config.yaml
n_layer: 8
d_model: 640
n_head: 5
n_kv_head: 5
head_dim: 64
d_mlp: 2560
vocab_size: 8192
activation: "gelu"
norm: "layernorm"
norm_place: "pre"
norm_eps: 1e-05
positions: "learned"
qk_norm: false
attn_scale: 0.125
bias: "all"
tie_embeddings: true
parallel_block: false
init: "normal"
init_std_qkv: 0.0211
init_std_o: 0.0
init_std_up: 0.0211
init_std_down: 0.0
optimizer: "soap_variant"
lr: 0.0024
beta1: 0.95
beta2: 0.98
weight_decay: 0.27
lr_head: 0.0105
grad_clip: 1.0
warmup_steps: 200
schedule: "wsd"
decay_fraction: 0.946
decay_shape: "linear"
final_lr_fraction: 0.0
batch_tokens: 262144
seq_len: 1024
doc_mask: true
train_tokens: 726900000
steps: 2773
dataset: "wikipedia_en"
Each number is 50 + 12 x the weight over its row's rms, rounded and kept within 0 to 99. Layers, rows and columns count from 0. The size before them is the row's rms in percent of the matrix's.

# layer 4 MLP up, 2560x640, rms 0.0495, rows 2459-2486, columns 512-639
095:55 73 50 31 44 46 41 46 44 75 61 51 52 46 47 50 47 72 38 74 40 30 37 55 33 46 53 34 55 56 47 41 43 54 72 62 52 37 34 46 49 57 42 42 61 44 55 42 42 46 61 64 56 64 53 49 43 60 63 53 31 46 72 33 24 49 51 72 40 48 52 50 49 32 34 49 44 47 45 52 59 46 60 52 54 51 55 58 55 53 63 42 40 51 37 54 52 52 46 43 52 51 53 89 56 75 39 49 51 49 60 62 50 59 47 45 28 34 51 47 41 31 58 54 44 69 49 42
093:40 31 47 52 59 50 56 40 51 32 47 44 52 60 45 64 48 27 55 58 49 44 50 66 48 59 56 52 61 58 54 47 40 60 42 41 56 57 55 28 64 55 50 37 62 81 44 48 46 40 57 52 60 53 52 46 46 52 48 44 70 75 50 59 62 65 75 59 43 45 52 40 72 66 43 57 62 56 25 28 52 29 44 61 61 33 38 59 51 42 48 27 45 41 51 63 64 57 40 68 62 44 57 35 45 66 62 58 41 59 50 37 81 48 60 47 51 49 49 54 69 43 48 83 62 39 63 58
095:53 64 54 66 61 52 55 48 71 61 29 63 50 42 65 40 41 54 70 75 49 33 61 61 40 46 56 51 65 39 63 35 44 35 56 59 44 60 50 48 45 49 64 30 59 34 53 45 49 37 31 46 45 46 66 55 68 62 62 35 61 57 50 55 46 36 19 63 56 37 42 41 58 53 38 63 66 70 28 40 46 39 43 53 46 53 55 64 66 55 40 76 49 49 43 49 44 60 57 30 26 63 60 64 59 59 65 42 67 48 52 51 56 37 29 45 37 45 45 46 36 42 62 35 68 60 73 52
098:34 42 39 33 59 47 77 55 47 53 63 42 36 60 40 43 21 61 66 46 65 50 47 62 59 56 63 41 56 16 41 74 41 71 44 41 50 52 46 40 44 44 46 26 51 48 26 32 60 53 53 48 35 47 56 57 58 72 56 40 27 44 29 60 46 52 52 35 57 45 38 28 51 38 30 51 40 45 43 55 69 51 68 39 48 04 38 38 62 33 36 56 63 43 47 42 44 67 46 71 45 63 60 70 76 45 48 39 46 75 48 36 25 44 64 57 64 47 65 29 48 35 53 46 45 48 54 41
099:47 53 56 57 63 61 55 49 58 71 36 54 47 50 53 42 47 32 47 43 46 34 67 52 54 54 61 40 22 42 36 36 53 23 38 45 46 62 66 51 46 58 33 60 75 49 69 56 49 68 39 45 21 50 46 63 50 63 52 61 33 48 64 62 39 40 67 42 48 28 45 61 51 16 64 41 71 42 41 48 20 55 61 55 46 39 48 48 56 51 56 48 62 57 43 59 65 46 44 49 73 28 64 46 49 63 52 36 49 51 40 49 41 60 40 43 68 56 36 53 70 42 53 38 47 43 49 55
096:42 63 56 61 61 93 47 38 51 45 57 45 58 37 54 34 53 67 70 44 31 57 49 55 67 45 50 41 49 67 44 45 45 54 52 57 32 54 33 55 62 49 26 51 55 54 54 59 39 61 42 36 50 51 54 51 26 48 49 55 71 57 60 72 75 44 41 38 59 32 37 46 34 43 65 52 44 58 41 42 31 49 55 53 44 60 41 47 58 60 74 26 35 38 42 48 58 50 55 37 53 50 69 50 44 43 34 48 66 35 59 40 51 49 30 31 59 62 51 43 61 51 62 67 56 67 38 32
093:55 47 51 72 49 41 54 26 42 44 59 65 52 50 54 60 64 64 57 36 60 47 56 71 62 33 74 50 47 50 51 44 49 55 40 46 39 44 53 41 27 42 40 46 41 36 53 50 41 55 66 32 36 60 44 46 49 63 53 80 60 66 37 66 60 48 56 65 73 41 49 51 48 45 54 43 50 45 44 63 26 36 54 75 58 68 43 41 41 50 49 28 29 65 39 58 51 61 43 40 65 74 44 26 40 75 61 58 27 53 45 44 68 57 44 62 53 59 51 91 63 38 34 31 40 58 55 38
111:47 67 59 38 57 40 46 53 56 57 46 37 48 33 45 50 44 57 54 60 38 40 51 67 36 43 39 25 40 16 28 57 45 47 66 56 46 54 52 61 42 40 46 38 47 60 34 60 41 59 59 50 52 39 63 55 36 49 34 35 58 67 48 46 54 70 50 46 42 68 59 34 55 52 49 65 42 30 42 31 65 31 40 44 44 57 61 47 37 49 36 56 43 44 23 50 42 61 42 71 61 83 49 59 51 65 38 44 60 55 50 34 74 55 39 52 80 38 43 80 65 27 46 69 53 44 72 63
121:52 34 55 50 36 58 34 35 63 46 66 66 45 61 80 58 43 41 55 47 56 55 52 39 67 73 48 43 50 55 51 39 64 50 49 31 84 53 46 48 41 57 59 45 48 39 51 56 45 55 48 55 44 59 31 61 33 51 26 63 51 41 49 32 71 61 40 38 34 24 56 42 62 64 47 52 49 60 47 43 52 37 57 22 70 48 45 70 36 61 49 21 41 40 42 57 50 48 57 61 57 63 59 54 50 59 58 44 43 29 50 82 55 49 51 55 29 67 40 50 70 46 30 50 60 50 35 40
097:40 55 25 43 49 48 35 46 67 57 53 58 38 49 54 43 30 60 49 55 35 68 42 39 43 47 35 78 29 41 31 54 47 48 57 40 70 66 63 51 58 44 29 60 57 48 47 51 64 40 63 66 36 41 50 51 63 71 32 95 56 37 47 42 54 51 49 41 78 66 42 18 55 55 37 63 27 40 38 53 65 50 33 41 56 58 54 47 50 42 62 44 36 30 50 44 56 65 58 52 68 48 72 46 52 49 34 59 48 57 42 56 52 35 61 47 61 48 43 54 43 58 35 55 87 47 62 52
105:61 68 29 42 42 47 38 48 29 70 61 21 27 29 54 65 52 67 38 54 53 45 51 63 53 50 59 52 42 55 37 55 39 43 37 40 58 35 43 67 45 56 61 65 51 42 56 54 53 38 43 58 63 45 45 48 61 52 33 42 56 39 35 35 66 72 66 58 55 53 43 45 55 55 59 63 56 42 69 44 73 46 53 50 37 18 34 46 49 51 50 37 41 33 64 46 59 55 52 62 38 51 59 38 34 51 42 41 56 40 57 36 41 55 32 71 58 50 68 61 56 46 77 58 19 58 50 52
093:59 50 52 59 52 63 49 57 51 50 63 39 25 61 42 20 49 40 46 69 73 49 30 48 47 54 46 32 32 66 54 47 41 50 58 60 32 62 50 60 51 49 43 52 38 45 69 62 27 56 54 46 71 48 51 49 44 51 42 44 48 50 54 61 51 40 44 67 49 31 51 42 44 49 41 53 46 54 58 56 54 50 58 54 60 73 25 46 45 61 44 68 38 57 54 52 35 57 31 58 42 48 46 62 53 35 30 27 39 58 65 52 39 32 54 44 53 54 42 38 64 58 49 54 44 50 51 13
097:39 44 22 36 32 57 71 55 56 57 48 65 54 60 64 43 45 53 50 54 59 53 47 21 45 55 43 49 39 57 55 56 34 42 61 82 47 55 72 46 46 60 43 53 39 64 46 42 53 31 34 66 69 45 61 63 52 33 34 51 40 39 48 60 44 57 43 49 56 80 45 54 56 39 56 68 40 70 40 66 61 55 34 64 51 42 41 53 54 51 65 35 37 40 54 48 40 40 56 64 42 67 51 59 44 46 47 43 67 47 41 48 49 62 45 49 30 35 59 28 72 61 63 50 62 55 48 55
095:62 41 49 64 70 71 18 49 60 56 43 67 37 55 51 59 59 51 51 43 81 31 62 65 58 29 34 46 62 53 63 35 50 37 35 63 65 62 44 45 47 45 56 59 49 47 35 69 70 28 55 48 56 48 62 41 46 50 57 43 23 60 41 58 53 60 41 47 57 35 44 49 44 46 34 53 53 62 43 38 37 36 60 58 41 52 59 59 42 20 71 70 50 73 35 52 37 36 42 41 46 55 58 33 44 56 48 60 42 32 61 80 69 54 52 21 60 73 46 56 41 31 30 44 53 56 57 65
096:54 58 44 69 55 33 51 59 37 64 52 50 46 44 49 46 39 56 56 62 38 57 20 59 26 40 69 52 48 59 39 50 42 48 63 56 55 36 61 33 67 40 40 66 48 57 46 60 37 64 42 58 50 48 72 34 51 67 71 68 35 57 58 56 55 58 26 39 53 71 22 64 65 70 40 51 37 49 59 61 66 58 58 28 57 63 47 58 49 44 56 43 39 50 69 59 49 52 41 58 75 57 35 42 62 29 56 41 31 50 43 54 56 53 60 62 53 35 58 43 51 49 57 51 76 44 16 46
100:64 35 56 42 48 39 34 45 48 65 49 40 29 60 61 46 52 29 48 40 54 57 75 72 50 64 70 58 46 47 42 50 33 57 55 58 49 57 47 60 49 71 53 51 55 52 43 64 56 58 80 44 36 59 50 47 46 43 60 49 54 49 63 60 46 40 75 63 62 68 74 45 58 46 31 36 49 57 50 42 69 56 36 47 57 57 76 29 53 42 45 38 59 47 51 47 44 51 49 44 51 31 67 54 71 66 43 32 70 64 46 43 61 50 31 72 40 47 35 50 46 64 57 53 55 64 40 68
098:53 75 35 39 64 37 41 35 64 48 31 39 53 54 48 72 42 57 57 50 64 71 44 44 56 46 33 62 49 65 55 46 35 60 49 56 43 60 59 39 45 57 43 37 47 52 47 69 52 54 66 36 69 46 42 56 45 74 45 66 55 40 32 17 68 72 31 62 27 35 35 55 44 33 63 65 37 76 38 73 68 56 54 59 62 64 53 62 62 67 49 65 62 52 65 61 55 64 46 23 34 60 41 51 30 22 40 49 61 37 50 73 43 40 47 48 63 62 48 52 59 39 56 65 58 57 61 49
099:52 51 57 43 39 40 38 39 41 46 46 48 39 42 50 84 75 24 75 76 54 55 58 63 53 55 42 38 46 61 50 49 63 39 62 59 60 65 77 67 68 30 49 62 56 54 55 37 55 37 62 39 59 51 56 32 41 59 34 48 49 41 66 39 51 66 29 52 30 58 49 51 48 80 48 48 49 31 57 46 64 57 38 23 43 30 42 71 61 48 52 50 41 37 26 36 43 49 60 63 70 43 44 69 50 59 39 52 60 50 56 58 45 40 66 66 51 42 60 43 47 51 55 52 55 45 49 42
092:61 54 51 53 50 73 35 60 62 50 42 13 40 51 59 37 30 39 30 51 52 47 39 53 49 62 65 66 37 54 35 46 50 45 45 47 52 79 40 49 34 56 54 44 48 60 42 65 60 52 60 55 61 47 55 33 60 69 52 66 60 68 44 42 46 50 51 49 29 74 33 35 59 35 19 39 39 52 41 48 33 41 58 31 57 51 41 39 37 71 70 56 46 43 22 62 58 34 57 62 79 67 54 62 45 58 47 52 65 48 57 47 39 58 68 70 38 43 65 49 71 55 50 59 56 47 49 53
098:52 61 70 51 46 86 65 43 47 56 51 52 53 49 59 49 54 51 54 58 48 39 51 50 66 70 51 50 53 54 41 61 62 66 52 53 52 45 78 44 73 61 69 34 41 52 57 60 44 41 33 55 72 47 45 58 53 32 63 41 38 45 62 36 51 66 71 55 48 70 62 45 40 50 59 39 46 47 60 54 63 37 39 56 44 39 69 36 50 44 42 34 62 33 65 01 41 33 32 63 68 55 51 40 47 49 47 61 31 26 49 38 47 23 43 40 36 44 54 65 49 59 34 55 76 53 57 46
105:58 47 50 56 46 70 64 39 39 38 58 47 37 59 38 66 46 66 33 51 45 27 55 55 50 39 50 55 52 51 33 64 41 45 35 42 40 42 51 19 69 42 29 34 58 43 44 53 48 48 44 52 66 48 39 53 49 43 58 30 55 68 31 51 58 41 49 49 44 42 48 27 33 54 45 58 48 48 62 38 55 31 47 76 60 64 26 62 40 60 48 47 55 47 41 66 49 42 62 80 48 46 64 57 30 62 40 40 67 51 44 52 29 42 36 67 48 64 51 54 67 46 59 63 37 49 50 49
105:65 46 64 44 42 47 46 62 30 39 37 60 51 50 51 51 49 40 45 72 39 39 56 60 46 53 53 49 60 40 41 44 39 38 34 72 46 66 38 38 31 42 55 32 50 45 57 52 40 67 61 54 67 64 59 35 39 57 57 55 56 69 52 27 42 51 59 46 85 52 57 49 64 47 35 61 49 48 67 39 41 67 19 59 55 53 43 48 32 68 41 42 63 48 56 41 25 39 62 55 55 44 69 68 29 36 55 49 46 55 55 56 48 71 53 55 46 55 67 60 67 42 55 63 48 55 33 51
104:56 51 36 51 37 31 58 55 30 81 51 28 56 58 45 41 52 50 50 52 43 56 55 33 58 49 37 46 59 54 75 47 38 47 36 45 50 48 54 48 11 59 33 51 45 52 56 46 72 53 60 53 53 34 55 38 61 53 36 57 74 48 59 57 38 67 36 78 66 44 45 55 39 56 39 68 51 40 35 31 48 74 60 56 65 37 37 55 42 44 60 61 68 52 51 55 49 50 65 47 52 44 74 44 63 42 61 49 56 55 39 42 38 24 61 50 20 43 45 39 71 42 54 26 50 57 38 39
104:46 36 47 71 47 31 55 30 52 54 63 56 58 51 67 32 68 69 41 70 55 48 36 34 69 55 60 57 75 34 42 67 79 63 76 46 45 43 47 36 57 48 68 46 59 56 50 45 71 34 19 60 59 46 57 64 61 36 32 74 42 66 32 41 66 52 67 55 62 55 67 13 64 41 50 60 51 60 53 50 53 57 45 49 59 38 29 58 46 50 51 62 46 64 61 63 46 54 44 53 35 50 37 60 48 36 52 31 77 35 42 35 50 48 53 35 50 30 62 57 28 50 54 65 50 46 53 63
107:50 46 51 40 35 43 60 45 44 39 27 66 34 44 54 54 59 39 40 44 64 53 65 60 40 60 27 51 55 48 63 38 52 52 54 47 51 30 66 33 45 67 59 41 47 51 51 69 31 66 64 51 54 45 29 49 48 32 33 61 39 68 46 46 52 62 35 60 67 45 39 60 43 45 55 50 49 33 36 48 21 36 48 35 28 40 70 45 64 61 61 30 64 30 58 26 59 48 70 46 45 65 36 50 29 49 33 32 42 52 59 39 72 47 69 45 29 57 50 63 61 29 60 47 43 33 50 61
095:48 57 43 46 50 55 54 38 57 59 42 44 41 48 57 29 79 61 50 40 75 42 24 63 60 55 51 53 54 62 49 30 47 61 46 35 33 24 23 44 68 38 36 55 38 30 58 59 67 41 40 54 36 46 46 32 71 23 40 60 33 59 51 49 58 29 52 44 33 66 63 65 35 30 51 69 65 64 48 58 44 45 46 72 54 39 29 70 68 41 65 44 50 43 54 64 34 74 62 47 64 37 59 60 57 62 30 46 54 48 69 50 47 58 66 44 60 21 33 61 62 49 61 59 65 55 49 54
099:61 47 49 54 30 41 43 45 61 60 30 37 61 46 38 55 31 45 70 53 22 41 74 38 56 83 44 71 35 32 47 47 51 48 49 59 42 62 53 63 65 72 50 43 53 62 46 64 58 46 43 40 51 48 27 46 37 70 44 21 31 37 28 17 52 62 54 49 49 51 43 50 59 64 47 44 35 53 50 46 61 50 72 34 69 34 58 71 65 49 49 56 29 44 61 48 47 41 46 56 50 58 59 50 33 52 65 45 64 49 63 44 56 55 56 55 52 44 59 45 50 26 51 43 20 61 52 38
101:32 39 58 41 44 30 63 55 40 29 38 51 40 62 46 48 77 56 54 45 37 33 53 47 42 43 42 47 54 35 50 30 57 60 60 56 46 67 38 55 42 59 72 65 44 34 29 40 51 52 48 55 41 66 57 50 73 49 31 63 38 58 31 39 45 58 63 61 53 62 65 42 51 50 64 43 51 57 62 29 51 40 51 49 37 48 54 60 61 62 44 79 45 60 39 63 38 33 46 55 57 73 49 46 47 60 49 40 56 51 33 43 55 41 49 27 45 46 50 39 43 54 66 59 58 52 55 58
# layer 4 MLP down (transposed), 2560x640, rms 0.0481, rows 2459-2485, columns 512-639
096:44 47 59 54 27 60 45 33 34 56 53 37 43 69 47 54 57 65 54 53 55 51 30 41 50 42 54 59 42 60 39 43 45 61 60 49 48 42 41 56 36 48 57 35 61 61 45 49 51 51 30 55 70 47 27 36 52 54 71 69 60 50 48 58 46 43 57 48 49 31 74 54 50 37 70 35 49 34 50 52 46 58 42 53 54 37 59 36 39 60 51 65 40 46 42 54 45 63 45 54 55 43 48 51 70 54 58 62 58 52 44 23 57 48 46 20 50 57 41 52 54 28 73 54 49 65 62 61
099:22 61 44 73 63 49 56 42 64 44 41 49 67 29 42 35 38 54 42 32 43 31 51 70 64 53 35 62 34 36 59 58 49 51 40 55 68 51 64 37 56 71 64 55 41 29 43 39 57 40 42 34 48 42 59 45 58 44 46 49 43 45 54 52 58 58 58 71 41 36 52 66 42 40 67 23 52 57 49 52 41 46 63 49 36 51 77 51 47 64 28 50 51 43 37 57 39 67 55 58 43 45 42 49 51 42 56 49 37 34 43 52 35 60 58 66 43 21 45 35 67 36 52 33 69 40 47 63
098:54 42 78 60 32 44 60 41 48 53 66 43 63 49 56 49 49 53 54 67 60 56 74 50 53 57 34 42 30 59 20 73 58 51 37 42 39 59 39 54 46 48 36 46 47 60 72 51 75 70 41 45 37 32 62 32 30 65 31 46 45 47 49 48 49 37 57 48 49 50 61 39 52 39 57 60 37 56 50 37 36 50 32 47 52 53 56 66 28 57 25 40 46 50 67 50 52 36 53 52 64 53 37 37 47 28 63 82 44 29 51 56 63 48 52 48 45 31 62 58 49 52 23 52 56 42 37 61
092:54 62 54 52 49 69 50 45 55 31 42 51 60 57 59 53 60 52 56 47 61 43 44 43 48 42 36 44 49 46 49 20 56 56 32 33 54 52 58 52 45 53 61 73 63 39 61 70 36 54 34 46 58 65 67 30 40 54 61 58 48 46 66 35 34 40 35 76 54 56 77 67 43 52 67 44 47 60 60 52 39 34 44 50 32 53 69 76 25 30 58 44 36 57 52 66 59 49 87 46 63 40 26 40 51 64 42 42 32 41 48 66 52 48 40 53 35 35 19 75 61 65 44 65 53 44 38 52
098:56 57 52 60 66 50 47 29 48 51 66 20 33 69 76 42 48 37 50 47 22 64 37 55 42 43 44 49 42 52 41 65 78 51 38 65 69 45 51 32 45 43 40 33 55 34 38 72 56 37 53 59 44 57 35 25 53 46 65 23 55 64 73 65 45 60 38 62 32 54 38 46 39 60 48 60 59 72 34 48 40 33 34 38 52 48 61 47 55 63 67 47 34 65 42 44 49 43 47 37 37 38 38 28 49 42 38 54 41 40 64 47 40 55 48 60 42 34 52 59 55 67 37 64 38 59 68 79
097:54 33 57 41 55 45 56 60 68 50 48 71 58 68 41 66 56 59 50 40 33 36 61 62 50 57 58 54 43 70 51 54 62 38 46 53 61 54 57 40 20 46 80 73 41 27 52 61 67 49 43 50 57 48 42 52 60 68 43 56 29 43 54 64 14 60 76 45 53 57 57 82 49 73 51 20 42 57 45 44 30 49 57 50 59 59 71 70 47 40 43 28 43 47 41 66 60 52 48 50 37 47 63 57 57 54 55 48 44 44 47 58 47 52 71 65 61 27 50 54 57 56 46 64 56 45 77 69
096:54 41 34 49 42 50 77 21 45 49 69 66 39 37 61 51 55 47 54 46 62 66 68 61 27 32 63 35 42 64 63 48 26 56 48 56 56 57 49 49 66 48 45 24 39 55 44 52 37 72 49 64 75 96 46 48 47 54 64 44 23 43 39 55 41 60 30 45 50 51 52 59 56 61 46 72 51 41 55 43 73 45 66 59 39 69 42 42 49 41 63 48 52 53 59 44 67 53 41 64 82 49 53 42 30 54 51 40 49 63 29 60 35 62 43 65 58 43 56 51 54 46 66 48 39 38 55 47
113:42 64 41 60 62 51 59 48 55 48 37 63 59 46 36 31 35 53 64 27 56 63 79 55 23 48 39 76 66 49 34 60 42 55 58 42 44 38 63 24 40 38 59 62 64 74 51 47 38 47 63 34 61 46 38 31 48 54 50 49 47 61 55 54 46 58 59 49 61 63 39 56 52 71 54 58 59 24 45 48 45 53 34 72 42 41 44 72 46 53 30 55 38 54 62 44 39 67 47 62 58 62 56 50 44 38 49 51 66 49 51 59 76 38 48 32 47 47 42 55 65 54 25 74 47 59 74 52
107:54 35 56 45 47 63 54 26 52 60 45 47 51 62 38 57 54 63 49 40 42 34 55 62 30 16 58 50 30 24 59 60 61 45 64 54 49 39 62 47 46 61 59 55 44 36 36 42 54 47 61 56 55 43 51 55 42 62 64 57 31 57 43 35 55 37 69 40 52 56 43 38 42 71 42 35 47 42 54 45 52 57 37 51 50 41 57 69 53 30 57 52 61 34 39 41 44 54 80 61 49 29 47 52 49 62 63 62 42 50 49 60 51 44 36 60 46 57 60 24 56 44 37 55 42 52 53 49
101:57 66 59 69 52 52 37 48 59 55 59 48 55 47 55 67 47 38 45 48 57 42 57 73 79 44 58 70 41 48 48 54 51 65 48 56 57 43 45 51 68 33 64 25 75 53 70 47 50 24 49 47 41 61 40 50 40 45 64 61 63 43 55 57 50 46 36 36 58 51 37 36 55 27 34 60 65 46 37 38 36 41 51 40 28 35 46 42 73 55 34 42 32 54 45 62 57 46 34 39 66 60 59 32 44 45 43 58 24 37 56 36 37 39 40 66 50 69 35 58 39 50 37 61 59 30 30 35
105:55 61 45 60 49 65 44 61 78 37 52 58 60 40 72 28 56 41 46 68 50 43 45 48 58 52 83 82 53 67 48 30 54 45 33 49 42 54 35 62 64 46 68 73 48 56 38 53 37 53 63 28 48 60 41 49 40 57 37 46 61 61 54 40 60 43 51 48 44 52 25 34 73 44 42 68 45 60 71 36 43 65 60 66 46 58 39 66 41 57 51 48 53 51 41 59 51 46 60 33 47 51 57 42 51 67 21 60 51 50 50 41 60 45 51 41 46 67 56 59 42 33 47 60 48 50 53 48
098:44 37 53 32 62 44 52 61 59 61 52 41 16 53 57 66 35 61 46 57 54 47 88 43 46 32 58 43 63 55 62 39 20 49 37 66 59 59 42 69 42 49 39 56 74 35 53 51 53 36 54 54 23 46 54 64 47 62 68 46 40 33 61 54 46 69 56 51 67 43 43 47 47 46 66 61 69 30 34 35 72 57 40 33 55 45 49 45 39 44 43 38 49 66 45 38 54 33 42 47 75 56 68 44 36 51 46 44 60 34 62 45 50 66 48 39 49 37 27 36 47 58 47 53 70 59 44 48
100:36 38 40 63 31 56 40 51 33 38 48 39 44 39 48 48 56 48 52 60 42 56 41 42 62 64 56 42 54 49 45 53 53 43 67 56 37 63 72 33 35 55 45 75 46 37 30 52 64 39 67 42 42 53 85 64 54 49 64 67 49 48 61 65 42 79 23 44 50 47 67 46 63 61 47 56 47 45 50 39 36 54 42 51 39 49 42 49 41 40 49 52 43 27 53 33 28 45 69 52 43 50 50 50 30 57 30 33 47 34 50 26 59 55 63 83 62 45 41 30 49 62 38 59 18 66 53 34
095:48 41 45 60 71 57 14 31 34 61 60 42 62 41 40 26 56 57 52 37 56 19 45 52 39 54 35 47 53 58 46 35 58 60 37 45 65 51 43 59 49 28 53 82 55 52 29 62 67 56 45 35 35 49 36 69 57 63 48 50 43 43 32 57 66 59 59 55 59 66 61 47 56 53 51 36 33 50 59 50 82 48 62 52 33 49 50 35 45 44 53 35 56 39 48 46 36 64 30 47 55 54 60 36 41 45 39 52 61 48 59 44 48 75 65 36 58 69 65 67 35 31 53 47 48 51 38 58
096:30 49 64 47 41 64 36 36 60 48 53 48 39 55 50 55 48 41 60 43 53 55 52 58 46 52 56 56 52 60 35 63 43 36 58 64 54 54 50 44 39 48 52 29 33 62 41 53 34 44 44 77 66 44 37 68 41 45 65 55 51 59 49 24 50 39 54 58 40 49 49 34 37 52 59 39 54 36 38 31 42 39 35 57 70 28 84 64 55 47 55 44 38 51 53 53 38 39 42 62 47 63 55 53 27 54 66 52 62 51 42 32 57 57 45 56 44 39 49 55 63 48 51 45 52 73 68 56
091:49 57 56 46 73 74 56 47 48 44 34 48 44 69 59 49 51 64 39 59 58 56 40 58 37 48 54 44 61 46 44 56 58 71 58 62 52 31 48 37 74 43 42 38 41 43 44 75 58 38 47 46 43 56 46 45 43 44 61 43 51 38 37 49 77 62 56 34 47 56 26 36 37 51 38 49 40 45 60 40 41 56 56 39 55 49 48 54 58 46 20 42 33 59 75 27 39 39 46 26 50 69 43 50 38 41 48 35 40 45 50 32 77 57 55 39 45 48 49 52 67 44 37 53 74 43 35 34
096:29 57 44 42 57 74 55 61 50 42 45 49 52 69 44 49 47 67 55 33 41 42 30 52 57 66 59 56 39 28 71 48 51 46 41 33 45 59 57 36 63 47 49 43 69 61 48 64 41 58 33 63 37 37 33 30 61 59 53 52 64 51 38 52 65 54 61 23 41 68 49 64 23 66 54 34 50 42 44 50 51 38 29 26 54 36 51 50 48 45 46 44 43 53 41 39 64 46 44 35 68 28 54 62 52 49 31 20 61 48 73 36 59 34 56 52 66 41 35 33 52 49 61 39 57 66 46 34
094:37 29 50 62 42 55 42 36 51 33 52 48 73 54 38 61 40 39 47 61 71 45 52 32 27 25 18 40 49 58 44 54 58 53 44 33 28 47 55 49 76 46 52 48 31 60 70 41 53 42 50 37 60 70 63 60 44 53 62 50 51 54 48 63 64 75 45 30 46 74 46 67 54 51 40 37 46 59 69 36 47 55 55 67 43 52 25 47 54 57 54 33 47 49 45 54 60 49 38 65 39 48 46 31 48 73 46 60 44 66 58 90 50 55 40 64 54 57 35 55 54 46 53 41 48 69 39 50
097:30 46 33 36 54 43 49 62 45 62 42 56 65 62 62 21 60 43 48 61 45 40 41 34 83 54 55 54 46 46 63 62 64 33 42 41 57 58 44 32 36 54 53 49 40 49 36 59 58 41 32 46 44 49 63 58 56 77 43 57 55 67 44 40 61 42 63 48 48 56 42 65 50 29 64 43 53 49 66 78 43 50 73 50 39 52 57 75 41 53 53 30 67 41 54 46 51 61 51 43 45 54 57 56 59 40 41 48 46 37 61 49 44 50 52 37 64 31 45 26 53 56 63 44 56 65 46 29
096:56 48 48 44 45 44 23 54 53 56 57 46 62 49 35 30 45 43 47 47 78 43 54 45 37 38 64 30 26 66 55 47 45 48 43 47 45 41 66 49 33 29 47 37 44 47 59 46 50 39 41 59 36 53 53 41 32 70 47 59 74 41 50 44 54 64 54 29 49 48 62 39 37 52 58 33 35 64 49 57 59 63 20 52 57 62 71 49 62 49 48 53 48 50 57 54 38 37 38 46 61 58 65 58 36 66 51 49 48 48 58 57 54 80 35 39 72 55 65 50 47 38 61 37 61 53 50 45
102:65 50 38 71 48 27 41 50 41 54 48 47 39 56 53 48 57 60 64 71 52 69 59 46 66 42 45 44 39 38 64 30 54 57 44 50 83 50 47 69 65 60 46 50 53 62 70 65 68 52 32 76 33 40 34 48 51 32 61 50 22 33 59 37 33 61 43 61 57 67 61 53 51 56 49 60 66 42 37 61 43 59 44 38 37 43 51 51 54 60 50 65 45 67 54 53 50 49 63 50 38 45 30 40 58 34 37 62 39 44 45 70 53 51 31 43 47 56 56 28 48 46 31 32 47 51 49 62
102:39 37 60 45 22 59 52 37 42 47 57 57 40 46 75 53 51 35 47 61 52 63 47 52 33 42 73 56 33 36 57 58 64 34 46 55 68 26 53 45 57 65 31 26 59 57 35 50 32 50 72 52 40 48 67 35 62 50 59 60 54 50 49 42 38 49 25 51 47 64 59 49 58 57 23 72 47 59 74 58 50 49 58 45 56 53 74 16 51 68 70 49 50 48 47 26 49 53 30 40 46 35 77 42 52 43 51 26 34 48 41 54 61 37 36 51 64 32 59 60 42 62 52 54 52 55 61 44
104:50 70 46 29 68 38 47 61 56 43 56 64 53 54 35 56 41 60 41 55 40 34 42 54 42 57 54 37 59 58 62 27 38 49 44 38 58 53 53 51 62 69 57 47 50 17 58 61 50 59 59 54 44 49 26 61 66 54 55 44 19 75 44 34 60 49 59 33 26 45 30 42 66 39 38 42 53 54 61 59 59 38 52 43 57 32 64 57 51 38 43 56 57 57 34 61 55 40 78 66 30 43 48 37 62 75 35 55 49 43 50 55 25 37 49 39 67 51 50 56 46 53 39 55 62 68 59 67
099:56 42 60 50 40 49 48 76 53 34 57 29 41 73 46 64 49 51 38 64 37 33 46 47 47 22 65 46 42 34 63 48 62 56 37 47 32 54 50 52 64 44 45 44 67 74 45 51 49 47 66 46 67 41 75 53 68 60 76 54 46 13 49 41 39 70 61 30 50 47 53 57 38 56 44 48 49 48 58 31 67 55 43 37 50 41 63 61 39 48 51 67 68 52 53 38 34 45 32 54 59 39 50 46 53 40 39 39 49 54 51 31 36 43 43 28 52 34 50 34 45 56 34 67 64 39 24 36
095:44 52 71 49 60 47 33 49 38 67 59 59 65 39 44 46 36 46 47 50 42 29 40 47 32 64 55 46 51 51 56 31 52 30 55 40 43 60 41 51 71 51 43 69 34 46 40 33 52 50 21 37 45 39 52 47 56 66 43 40 57 51 50 49 43 64 64 63 61 49 35 40 73 56 56 51 52 49 10 62 57 62 58 51 58 59 43 47 37 63 65 60 34 38 44 68 53 58 43 56 66 45 57 61 70 54 62 42 59 50 42 52 32 64 49 62 54 36 42 35 65 64 57 69 63 49 54 41
101:49 57 54 62 32 47 76 28 31 20 42 48 38 55 51 58 33 50 33 43 36 38 32 67 48 44 53 60 54 59 38 33 52 50 58 45 56 69 47 33 59 61 56 55 31 42 44 69 69 41 51 68 82 47 72 59 51 39 63 55 80 46 70 49 49 51 64 63 54 69 49 53 39 36 51 59 53 59 40 66 44 39 47 56 70 54 59 68 39 39 48 36 39 61 47 44 55 40 36 29 34 60 53 39 43 60 66 31 47 52 72 41 42 42 53 24 39 44 47 67 71 54 59 70 47 39 66 43
101:24 63 52 46 67 48 38 74 71 36 71 85 59 41 55 53 56 61 47 66 71 53 50 63 51 32 55 43 61 58 48 66 60 30 37 58 50 42 28 47 41 77 52 53 42 49 51 54 45 52 33 34 50 48 70 48 40 58 40 40 46 72 58 40 63 32 34 38 52 70 63 22 45 72 47 82 42 45 41 59 72 46 38 43 31 76 48 45 58 55 59 47 52 39 59 41 29 54 29 37 25 31 57 80 48 64 38 34 71 57 51 62 43 82 58 55 66 42 58 44 38 32 60 59 64 42 61 65